{"head_dim": 64, "norm": "rmsnorm", "weight_decay": 0.04, "batch_tokens": 65536}
Each number is 200 + 40 x the weight over its row's rms, rounded and kept within 0 to 999. Layers, rows and columns count from 0. The size before them is the row's rms in percent of the matrix's.

# o: layer 2 attention output (transposed), 128x128, rms 0.169, rows 15-20, columns 0-127
# v: layer 2 attention value, 128x128, rms 0.185, rows 16-20, columns 0-127
o15,090,141,95,181,162,123,180,177,243,249,207,134,196,167,142,268,222,246,252,205,178,193,204,180,146,210,183,166,240,256,145,269,208,217,292,179,188,130,193,228,260,201,207,169,231,170,168,205,181,205,167,142,213,231,292,218,242,148,187,172,244,249,239,234,153,197,215,211,158,177,205,239,282,202,269,197,251,186,184,244,246,230,169,262,204,207,261,165,231,130,152,239,161,232,215,212,190,192,185,196,197,152,162,276,186,243,211,260,180,160,223,249,223,145,241,229,199,225,289,198,198,196,203,210,244,250,213,242,230
v16,092,154,197,199,221,221,119,196,193,206,207,152,201,209,235,145,213,177,172,198,161,236,185,154,226,258,223,190,192,192,199,224,214,173,212,259,195,229,139,207,231,169,186,172,177,159,215,170,108,218,168,183,208,191,222,193,74,202,213,187,236,118,242,175,231,193,224,238,190,232,223,265,204,178,153,236,153,223,143,293,257,215,212,234,271,243,262,234,233,238,266,252,212,200,212,306,249,154,183,259,220,225,161,243,224,212,195,201,253,191,166,218,221,174,134,163,234,225,201,185,196,224,228,314,279,222,182,208,300
o16,092,227,167,200,232,160,140,163,248,176,238,212,238,152,191,150,263,178,281,174,156,257,265,160,199,200,206,141,243,194,203,244,204,240,219,175,133,192,158,211,135,231,193,134,221,199,210,261,171,146,235,253,144,168,228,193,191,217,232,203,215,222,215,218,232,207,180,253,177,213,192,228,99,276,183,252,243,236,191,210,202,221,129,198,227,233,180,286,263,200,240,183,220,189,243,233,182,249,212,211,280,185,205,234,201,153,329,201,187,229,146,156,219,215,266,160,252,197,174,247,237,168,250,273,221,225,261,211,232
v17,099,205,186,220,236,184,240,141,121,198,234,170,217,222,249,212,128,184,217,198,209,103,116,206,190,163,150,231,218,204,217,253,187,178,204,227,190,293,228,232,283,204,170,261,214,141,242,161,189,208,168,198,191,241,172,214,170,163,210,137,220,197,184,194,229,185,173,171,230,207,165,204,216,199,270,233,146,190,218,124,134,111,198,207,209,110,207,181,185,266,240,186,266,210,205,308,205,218,236,248,146,195,116,242,143,247,226,215,214,211,192,214,164,272,223,154,125,241,184,166,220,180,231,237,157,202,194,155,148
o17,091,250,212,219,205,118,140,260,249,206,207,307,260,209,280,186,204,192,176,254,222,201,201,158,277,223,268,219,253,223,167,195,213,161,205,161,150,226,199,266,139,210,204,207,199,220,270,139,127,216,154,147,209,230,161,230,186,221,271,257,204,143,244,174,191,245,267,238,181,180,210,222,176,179,195,222,235,216,217,145,186,200,214,115,206,253,225,173,176,161,223,226,184,162,199,286,237,153,192,220,187,212,193,194,171,187,104,184,182,230,166,146,213,232,153,239,194,267,207,157,191,127,138,242,176,237,214,251,250
v18,087,277,132,172,185,200,181,118,237,191,207,172,267,143,216,148,242,168,159,198,214,247,263,248,224,184,185,264,230,133,262,240,189,109,203,174,185,177,143,217,237,225,219,256,158,258,169,257,240,184,208,186,168,258,269,165,234,163,210,193,157,209,178,141,171,174,194,149,159,219,228,234,270,218,194,187,194,235,233,193,279,192,133,263,218,237,248,161,167,291,208,203,204,206,186,150,143,274,223,235,213,190,167,217,161,218,176,150,207,178,217,305,266,215,242,160,218,237,180,172,242,222,199,221,188,173,251,182,193
o18,091,207,160,191,105,246,89,147,318,166,186,163,175,173,234,250,200,248,197,220,118,225,168,186,245,129,205,225,234,137,229,195,243,161,159,177,244,212,115,179,293,182,208,252,145,233,246,202,202,230,228,194,199,216,185,153,199,242,200,199,208,179,179,212,165,182,194,182,226,182,241,140,140,158,151,199,196,191,171,220,288,224,161,255,225,304,236,218,173,225,232,204,276,231,149,188,188,212,189,191,240,167,189,219,161,188,205,213,236,208,202,218,225,210,270,246,173,181,234,130,188,221,191,275,176,261,186,173,225
v19,092,233,201,247,232,270,196,262,198,268,168,170,130,208,135,150,187,218,189,253,231,244,225,160,306,225,262,197,187,250,152,189,157,215,167,170,207,162,193,251,243,210,260,160,183,152,251,191,227,195,168,181,195,187,216,212,228,198,267,244,145,190,244,206,171,227,262,223,210,243,190,221,260,174,211,228,201,123,191,145,171,171,211,217,161,254,180,203,113,203,226,250,183,153,271,259,184,169,240,197,189,216,164,147,175,223,231,177,204,242,192,221,161,146,219,311,240,291,186,187,296,264,205,186,215,222,185,148,217
o19,086,184,207,220,194,267,151,174,194,301,172,216,229,241,215,233,245,195,212,165,223,231,85,125,153,234,226,193,218,233,168,248,236,215,201,225,238,129,250,165,237,245,193,177,142,166,237,175,257,223,262,151,183,178,201,218,178,185,243,178,106,166,190,168,192,157,176,206,180,243,187,257,231,194,224,259,202,150,193,246,168,154,191,172,150,247,178,204,249,146,188,198,264,208,251,195,215,270,138,258,100,246,176,233,279,211,200,204,216,161,232,200,216,218,167,202,211,220,179,189,254,147,211,153,132,242,233,282,175
v20,090,179,221,284,185,187,204,201,200,176,223,239,121,227,190,222,213,188,186,169,166,191,180,224,170,195,231,157,233,167,162,238,255,228,250,234,221,265,204,169,370,222,194,195,274,144,210,229,151,164,224,187,263,167,212,183,197,181,227,147,221,248,162,221,239,200,192,191,269,204,202,211,216,220,212,282,151,217,146,188,155,137,238,232,142,198,207,155,132,134,215,225,90,224,217,126,175,136,225,199,179,250,127,162,212,209,205,221,154,147,165,216,224,174,188,113,195,185,232,207,235,172,235,198,181,218,257,240,190
o20,088,211,156,183,274,188,208,191,184,216,221,278,259,175,256,142,160,176,204,203,229,258,204,197,207,201,167,189,226,237,202,187,222,195,159,212,151,222,220,249,235,276,241,231,244,214,189,219,218,177,171,197,156,118,158,307,201,213,196,142,150,265,199,213,237,133,241,151,187,205,219,180,154,168,129,191,244,176,252,179,185,135,157,183,255,168,250,138,127,192,231,199,161,180,230,165,137,212,271,150,106,192,229,193,211,219,165,252,227,206,257,132,264,180,219,181,233,162,269,209,260,213,287,198,221,224,188,248,179